Part of a small language model's weights: RMSNorm before each block, 5319 steps.
Each number is 128 + 24 x the weight over its row's rms, rounded and kept within 0 to 255. Layers, rows and columns count from 0. Numbers have three digits each. The size before them is the row's rms in percent of the matrix's.

# layer 10 attention key, 64x128, rms 0.14, rows 0-63, columns 0-127
047:153162143119107126142115164158110112123149142113132134149124074140125128140164151134122146107114147162142123157116124105135090182182121120101125121075085097115116109083128115115145128130213145100122148086122124156135111124155126118124176154161141088135142147145141133142108181117152098141128113170146134145112153078179116155147142129116161167120129155115132127120160135106143137123134
063:137109100106128116112137132109173148118116145111120071160120094168121126127085157151154169131088168122136117131136123118119108120119158125134162100103143101111118108146127129091139115122093166147108130146159123146147164144143114114147116133125095126145154154100141138086152080103147133150168126078130091113110127124196117133124144100111072121127146152149113113189140158135128072113141
073:134141106133141141196148140096118110099125113152114075161089136132099119093117118136094120133092107141151136124147104151156100121131118136147134102146132092114100144163071117129147128127143131144129111122178100131123148172182094118103151152115116142099150102085167117164116110094135135129123164148183096122097122089144138140161123144136147142077090083150134129126110120142145143141107
070:067113155133136149145124142103123092106105141111128143114120120118153151130164122119113132143158123134109167161164093112150173105124125164132130113130114153133146170111110125091136150142084089139136129101084149133097084133109130088107142089134130140106086136157097155125098108133118129150198147121111124121153079111136131149125107125141138119102138087115118088082103074157098148107107
071:165116107120144129118134150140148089139136123117133120069189135068140125136201145111158148078122151130174166128134145136140144123126120160111124147119134097152071145112109133128143095141130123145107151134132071139096113103150115122150095094097114104121121152131173131131146106098092147140125133113129150138121150125112103131132167119110118113135127157131127093094089074123156127109177
082:116114141118090103137121096165153126148146154087076126135151162146114152105123143145140155160098168126146093107145094145118131095090110145127134080169147089164164104110130150151134115089146098136167137121149142146172127136115120161140131153117111114140082088129127137172126099139114126137127110138112137127150141120125130135082137124189085157158149104177165140151150129150153115122098
083:123106115131166104140163099125130159120109117142118113136103117111103119125100168104139124097144146094101127171132088123164144146120104154103125145129132135132155110117181115127137146147130126116125140170095132105158117112138108123120133142120144164128145140117142129075156135072159152136151122135049141153036166122119121119133170152102132135139109130108090157129102118127136121067156
081:101108151146176154098119144118124104132117135141155173139133163102123153120167122136140110144138099124112125117111153146146122107115137198112164099139113130131101142108061134124106153119146128109064136119126108102154112144100171089110142142122124107152086134164152094161099122110126143154164090178165143094169144120131155143124129122151133167133148144128091093109102114119103139141106
076:153120124133141122113160107100136179106130152151122079132079132084070099118081146136123134117089130100118101189091122125145117135117164132119141128102077139149116137148119113136145139117147160149204147097138157126130136121149070167129131134113127112134126107099129130110116125093133134137126141115125153124125144153141108095148141151120108141100118126109123123154159145143216099131125
081:129096145117117141093104121149135106146146157088111116095142148085068142124128150128105118116133140142146103120127147128121138108137073136104114108128153067138078165135129128123151132121150061125098120127149164124144085117138142101119110156120092123170049172149167128105132134136100132141141129146098140143155085150094123118109128146127134124098131128121112150138118095128119159071110
078:089095134094101151092117135100094090158120105101103132123123105146165132124134115109163067113160108138106157158140107112144115160143081150101108128148133179116079102113112122134116121154140111134132130105122149125129154139183143110166115120156149146139112112133128089106175099102121132120155128109139087148125142145145131114137115095128128149141189116107142112122093093137142103136198
082:102109135121145144080141079134130088149100121120126119147132141117128091119132105118128102156119138138106159144129137101115108090133147116126101079150124140148129150077088159131085124092142117114115129089139115111115112153124103183133104144110074169112118113128106140121161143129144108131150129155125191127126097110115125110180115110085117149184165138058135159117106112116159131128132
063:167123134134133131120128133083170137111107119142116068143146144095130105126126124135096136140061100119146099121108137126130125126118171096151116148143093130112124191122055148142138141144150176134119149149114121168137126105142096127139131104161147117144125145123078124082137148145154155152127124113152138098159089082143151131156122119137136127142131110140130117180164122125182132174110
066:113139117113143121174107119153155142092142130107088063117140138124137112164181081104127149153109104132122129139104142101114167122144175133158138161132103138147092121112125106110137145122099122147142137125124140142145122099116066102114097091096097138100129101114057104189108127132144112129126149095119123123162121156094114138100135078144109122112115131140148169153148119125117164126155
070:129092152122166130154081124131129160157144127115162099090138131185159132113108123132119123129120140158119127147144099051124124114105132153118113135161140129146137104136144148106126118113084121120141128124143138129167094132106153109121115143102169105136112107138113119087156138130153120138165164133118114121115079163119056154127099159097112131164183116149117144129167103115097169084124
092:142137117134127142138115153142127126153109152171099144081144088085094115139163124144161114109138101122176111127148109104140137112140108118127141131162118177073176111173139078170142123107123178137104132125128137115111156127115117112097106124163092111130154147153146119128111138137144066115123135145156111169104093129122157167146153164105121144127103135119113082123095180118133126160115
088:144127105118135144117162114146150103083135095166114178128147080075125124125111141126150121130124108137124147153149098190137126137130116131105161117118104116119123162139100102155137121120158142119098145105150131176124137115131119141159130082145123117127112124099111128089098139110128134083102097113151131119154183119153162139109136130132087146077133090136128080126091155143202104151129
089:095164080137123144121106161138078129123107113195143147152116084056143097154143176114123120135149117134134121106150153123125092147117120156105112098149152133116146129107119140136142155162128153131106120123140075110131140138134153101152122145172098132120151134153134113130177150083109150119138130133170147136112123115068149119134148126124168124156115137120129129154103059105123132101105
091:135099159091151102144153132113116153129124116097129107185125148154099134125129106105136146158165102152090086160107086114131135121120151148163135148173162138174121127123131131096103125102096098129162128135126187146133127118159140174148143092120128142114109118112139114135124120097132128141116136114106112143107085137131164101106122111079094133124114151136147180142125167194109140127078
090:114151145154147102122135125127113153135148153134108103097047161154138154139151158133095128138164151107114099140116118108164134122101120119135108155125133134148143139117175158123126122133124145142128174082105152080155111090111133155076147135128152108119145110151124151195129152167085123159106101148157174089153141152104143128123098139103140115113153152144148141143147090149160136133109
125:161144091161135137125138134145125093105140116164105130139127098134125126126106117139117144087119100100164140121130156151117107109149124113100166092076107112138103135148103106169092132122167157148055119139135133153116165143105109094092103146173079114119138163128152134114089127101102128076087099141170106139133140135141123150110145093139160142101137106111149091103111115128138127159161
086:151091210088148136129130087099130139109084112069073097104143141164122148120145087115106161091150120163147115101100134089167125158137102137123133098145120120125117123131129120176142126109134087135142155120119107074120109111124134161155126109139144101141165174119119117133133122135117147127137158108126126151072094132124104164107138126155154107104133120141131109100125147109118098143122
084:160126102089147155144125152149126109120132078145105089174101132141128128132115163152141161158133092146137086121136124169114132106108163121161111140159126150154138162154120114096134135100111179076159135092136114137111186131170152118138137148107095121100175152079084101109144117145121137114154105118088101131139104115163143153149131127105112148123101118117116144161141120153168116116148
083:122149127120168118152130127172128118149106115101161105120130156100194147084163162081109080127130122148117123096142150128186142142089146122151082080098155105138160099121123123099136122150126108159144105107146100106144128147130120134151147149104126116134124167170110106133147117135136141108137094153146126126117113153140160100091156132115136146110134090158124147124104052112128120090124
089:160099153129118138139130124121133114121167162098115169120106113150109127148161100147124118126100111122177142147117172126135107124152135125131119133137126088111161142112122109097146144148152173135134093090161148125091137103147105107203175131140112124131129090115137189144135160108175093110088125105126119086135129067129115163139110152126118157149141140115112146118136180113144097103153
075:110124084120142114090078131059132151142172117102112144158128116138111100140127126111096103106135166104183191117109137145127154138135143094133154159157110055126123144163133117127148112152096116159135148113129137141125146108113153133179095106144128166135118156160135129160141160127140096111120107118164136134127109125106089077145123105148128122128120147115159149076133133136143129144103
080:093163123121120121111151123117136129138108126082160137119088148148163123142175096151138103142133110095108144105145155114151060118147144159115119120091076123159126109149149139157166126091116114147144140105115141150109136155138171087132108092111094124116124128112081105163146086083106146111100128147132205163109134144134101142118125155118116133150148152115140133157129113079116122125116
086:146091116112116125108118144127151134118109130141136130088169115097137108081117107093166104127145090136144110079135113134161118110150090096120162120131114140152124149142079081106143128112145117157126095079129135140160122136119129168123101161154133129156162116104101163150146121104171152087116176151115135141130138161113094116164055106154105124103145143159093117120110145109107133150142
073:127147092086171102092107167127146079167125153092114103129175091174145101115082132133121139145154124118133140080107144102124155115123152133128145161122115119104144123126103133113122118094114132101116131126097058172116136150106120108163112151133121140114098133107123101128138126150131133144123112098100178127167117086162123064086126115135129142106140160123112112134122117125116098102168
076:122099151139092137132130162143162158097121143145138146149122138074110124102144121160115122181146132082126129119107157140111096142139134123162132129134112164099090100161120112119099076136120150147143148106173139143114160146122109150137067129117137079140144123163154113107137135158149110123121095104138143159143174095113104155157123139121161115137112147149130184160116187140148144139086
074:129146141119125145106144153126152108099104132092150110110111113063121126114115118131113130112102109137131116140105114137155077118114113100093156141096157124115125109152129120111119134173137148123119154155130118125164118146100139112143110112128173108125125131137137083160149118188144113097077115164075157103127138110145164155115104124084075103119094109142142104114100154153145147056089
087:110121127098120113150160157131132146162167127180074089124140136160146115119112131102153118115146109148119173108105162160120138125168090121126122131116160099114151120109156123187115150137115109128149152096181138078147123126152119099096138105067098138114151123119171138079143107089135134140113117127110136097081146128146175142135120129118135127121166122095122108144110109112110130084151
034:175093111100129097145140123166127106120118085088128129151124131158159128130137100148166126108159087123152125093120078148156101121160105138140139158150149128123133142153143152124096104178115121087107119121095106155088113131156137110129124091122160093114127102117071107176129110160159152115099128074130101128124124086125125140119145117115160131114147129160120109134077170149117094147109
046:092100081093127114158149146106140130125084113145131154157095171115157080089123108103162119124166124130126127087122099134122131130172114145137141137133137099108090136122114158116103114127149114143132147178125098163130115147160128104165122135152137148107105064164126161136120110130128122103120067111158120115168163136149157130149134102175102134087178121156114118132113159140114113148122
033:110108163145103132125120144138120128093080145121096121148138138139113129122145181079147123106183138089158141139120134079131107149101094184144154161103179102127135105120107130109113110105115139133122165134103094106112118118137116147114142115141143182093108169147117149137178153144119132109132083122147188131123102111112086156144141151143144101170133102152103147140165110110119130113130
034:086127088119188100145094095119162093136160120138150136155136168119113114150108134164128112096134121170131127170108139177133152102157080114122132132118133083137059116097135154106110123122166140098125127124111083143126129173103084109176138125123119130137107101160137076135124115138121114124155106157136127103139097137112127114157105124160123148112149114120119146152123130133096087084121
045:088113131093135125121092095137155115109147127169100119157156127172098164141113138123146123141130162159123151139113131136148116145131081159156124110086127069123062100099163149142115133112133116103139154155164108128097123114114102135119143121134173170145126130170120118170157132135144106126166103140098146093132130128133123085161167154139101120146131095120121144152112170098098113085112
053:096117128113158113158122108130157140110118117151109117158138123188104136125119123123127123134100151156112135130133117109125151145138065154138118105094164104155040118099150131143124151130093102091142194131148089118099138098116100137141144116134159140121118131160115100180136125139162134115143113137101142091127118137125108108137166167145089135148132118118144180139120176121105118078137
055:140112119108186113186109118129153105099105106110121139164143115128102101129085145127127136111129130127140180152137136138125151108174092135133157127088134133154047123098152164139119163128138152098175167135129121086134132129124100078150111111142148111139125131122145102148117094122167116106178140139099127132128096139140106147155142141120142107108115092107114153147123191136105113101121
090:155140156119065134101154140142079145116129129143101091104117119117107158144136133117155146138109116099117103147113149132127079123138151134135121094172096162061193129167106106122103097127148128154094052149133158125122121146122167123123144134097118136140140115110117134103148151128095143162105116128139115130132140090115130109087124087102129117124122137136130090125120087104140144174161
143:136122158135123125119087126155100109165155122148095130110138119079128150141111126116138124132145103152145137172107174161138119120102147138132127139137076084094176143131132131099097072104176109133124088134140165131140073195131129122094140122140113131156138094129130137094156148138087115147139155130152124134135182078123114120143129100126160101162097111156116092148114119124114115135105
152:136129144144122139148139095120109156151127128116106151114171150164117109122124103124109121142154153095154109130147130165127150151099165169108119097157135145123100149140163132094049115136141147117138167119108149129174144147129091093151108106075104103166126102075119103148136120113134130098134103129102121131123113152146146117180117128138098119095114095144124086132149107072089159147109
164:165130164134109112095118104117148121151113131169116138134106161122215123105099139113145124118097122109108129172155125132168119092172122187123134148174128110092125126145121179112118156123153100122152142124122120181142154142157151142087106138149130116068119124182125104102093149140137133118110162105119122104099119124126141121130102125153102103093094148118120161115141122130131109100129
152:103102147114161126132161110115127146109122128152167053135156126077117116137124105147120124116194142170104140086138157134127130138186100180115113137164118127151117114112162117100130104101131184111136084127127126155101108109136160098157130122127102137147106120147099134160107131153116126119117131153145103128134159128105119105167132126139129134126127050143119172123162116144148140105151
051:143099102126096117150151139130187150155098134103166167136090123088127123080153144158080100166182148156113091106138106123128085108123107138091137127112103131134133093119119131093123104104128098134116142151099131153080126134143139130136124140135143108110115068133067088156119118120128148099146100096157125128109143150095147126137116144142102103111107091104132105114141153122160107162131
037:155113172130131123158071110152170105151127085103142124168137073111160160145148096139128106160100106140131148111133086084126112137095093140158144152128120130156141156107180100125142138144154115148122146160150114138135149118130133102121121139159071127153132109127139149129093135127114161149128123103078141138106119100117122128129150157137080100181130123114110091147129123141106181119091
043:149107168150086155130128126124085140131083132107114111082131091089090165103186142092150148131108100056138136148154129094133107154142135112128120150111147181108176135173123096172120135155108160137137131112141187102146136125128154139118134102124105160105153141114114154164135152102094135131124152106110130143114128121132119136136148096100130130115106143121142116103140082124146157133155
035:137092136161119117091103117131108131096145111145103127152157090159090168158104167147159115174138158113139164133142156138130090169138117167145126090112129059113085102131159141120137118141119121127150129119150111118141133126089119131101116119128135181133156177110124128146158139143145117163165142138085133123112135086110108118118123138147127115154105079121165146153111168106102157097153
032:114114167138054159074125127128118131141142156117077153092132113100151176130110103093134144179131151114131109083120119111128097125104142146155140156145123148134192166124094127170135096084115124169130088123121152146135126117126167169094106120131143148129151182122106168120143150112112133111106130115116142161133158144121137133102139122123150114155119143138103102130142081109135138147136
037:103145145123069154067101122139124149162170142153138138095136128115131176119170097129134114158139142161119074110132100135125118155061119130145111154144122076118182139118128123127126090111124082148121107114137151180117117135125150180109136128140130169132134117139110161126149148147105120162092116107145138149120182113134150133116128134144127114184150142144110090123110104117129134149115
059:086130119124148130128126108102179138144126131141142156135126129146140128112152100142100108132122154169117109084128090119126153141095083129132119142095184075178077112105140130147163137146081098105151196126126090143113135080138099163116131138145154140116114143164121130168117113135158124108126118128141142112119142152147138143140146177161084149155145133127148176129127153122128133091096
082:159122114109118133137097124149083098084120096097141128148170137119119121140101158132164148125146092080153169173154142116110136121177111123130151123115089164109114144121126164137092153110156158125140086121143149082136142159117129071153097112138119108123105125107141100124123136115147105128162145114076132133136093146104118139112120112092193102094110092117083102124137143137110128133150
112:128118194144108120160170147137118137139141126178058113112089094126096145135118140114130150139090117145104116147068152141161058113140167149161128091152122142095152125156138113148127083127123124135128104150148138103120097105135131143094160133088156130129173111113127133112143131133120159138125131133149108126106153071126119118112145104139074126148125161135148140136107149119125122173129
157:099120162137147123104117152131158114144134085102120175126114136096168144125102114115117122123122123152120195131146147130112146103149172121144109114112108145134132116165135138096106091122138174132127160141101141088133119068146064140135124173150130085111127072102123147138136080102108143167139127152129144116138098104115114124106157123124128146084090139143138142125111106111103141065101
159:089152137160122156114131117116158072161128102106171161103131120135149095130133157142131152129157109152143116140112119115143076121162169104146121086118126098143130155113165165124110127150164125123137150134172120081149124063121084104105121140123130102095120130117144123141102142148165125112153160096114156157098138147115151134134107138151127144137121153144101149128150151186111106194135
146:164140131094092101145092143112143131132172148118165129119139129130087111140129147116140159134160091140145145166130116144173159134081117089129162111128113108137124112135117158158116107103089156144167132145106124109120131133160157126153069148137117140114120139137103109128103112103141148120122099164180147124106126100134163167205075126127147132141183116153140137119117084147129112110131
164:106129132136168128109129135114099117131099180122108096104126120151118100110084120120101091122125097151118142114126111146104095129176137101126135156193142080114103117150097105085168115131175140104176153124084140118122174121120150140096122120126113101181166111123106149109112139124106112128174093122127150140128149145140110156129179112123110122088155110100128114128146108128153132103080
162:152134096170110135128154150143142165116115129107114132121088124096109164114155114114165124117102171168148157072095129167121114112146123158127118157084135120148123132147187125091072147113133102083172124104105110151131129172158109156150122146124130156146117135097093126103130151126109138109132126156136117136139113092107143083132092113097103116130186114128117104125125134167128109171137
154:131119066153116119140158110133180106138126104130098150161163120142103104124146144127114097115158161085117113115129105125139134150097130159127124138102118142132102118156115121099139125115174163093166097133113121106152075118147171143152145098096115071118134120195131148115120124090119130157115152145129112132128111102130117179099098107126106114162133118092125117146103163095147084141093
152:134098111113100150178130123107142123142141119130152133150128134111114177130050110131163150146175109063101113102145135114117116113103136134143151155126112110122107133156134095085165130137190118141153115095157130089154152121136144137088134134099144131109121108118106153117141110166119115106165158169152115145129096164127130163137165060133135118162149109131164116113145150117130126112131
171:116109093113086110100130138154150094126139114103136120104083113116135088121190113139090146147097069192117139131134115113123125137111127155141148116133146131131147147152134130164116170140144100110125130140107122127146164106114149135143148084082147148133118110144173169114162155137108095107169100141122112154116089142095111071121133116116171140114119104150128136091145175096143112136137
172:149116108088125110054129097107091127130167105144088108147140087130108110144144131131143086112116136112110084085140101122097140134140128161162152128092116116153132137150122104138029133154142126101117111130153128100127095137126090190118096099133145136103131128150112110115114118117133124123144160155163139112130119114157101166104126180141134125095103133135127138131147102148118131103109
161:168133126116120121118143110120140149121112103124104114166143146133150140130171153138150105127130144120120123122133151109121155056101127131091146116156133125124136147104161124119193090160166119123162163125116129113147112170119113095142173148142146140116153135100139125125163077131109104082148117141155123131146119148138098114154113161103133132049149166129127187153135157133131143183110
165:142108121093167110140153118118101092119128116069156119143066098092129127121101128088120140085114155145113080115132144159131119118123154151123152147154145140100075083111163129153109155135170103155141128115131127119113137139128110128125117140164155140128123155129115148137123109149161122123122114107090111103147066143101124141134102119134113147181083142135120113148129048095129130155147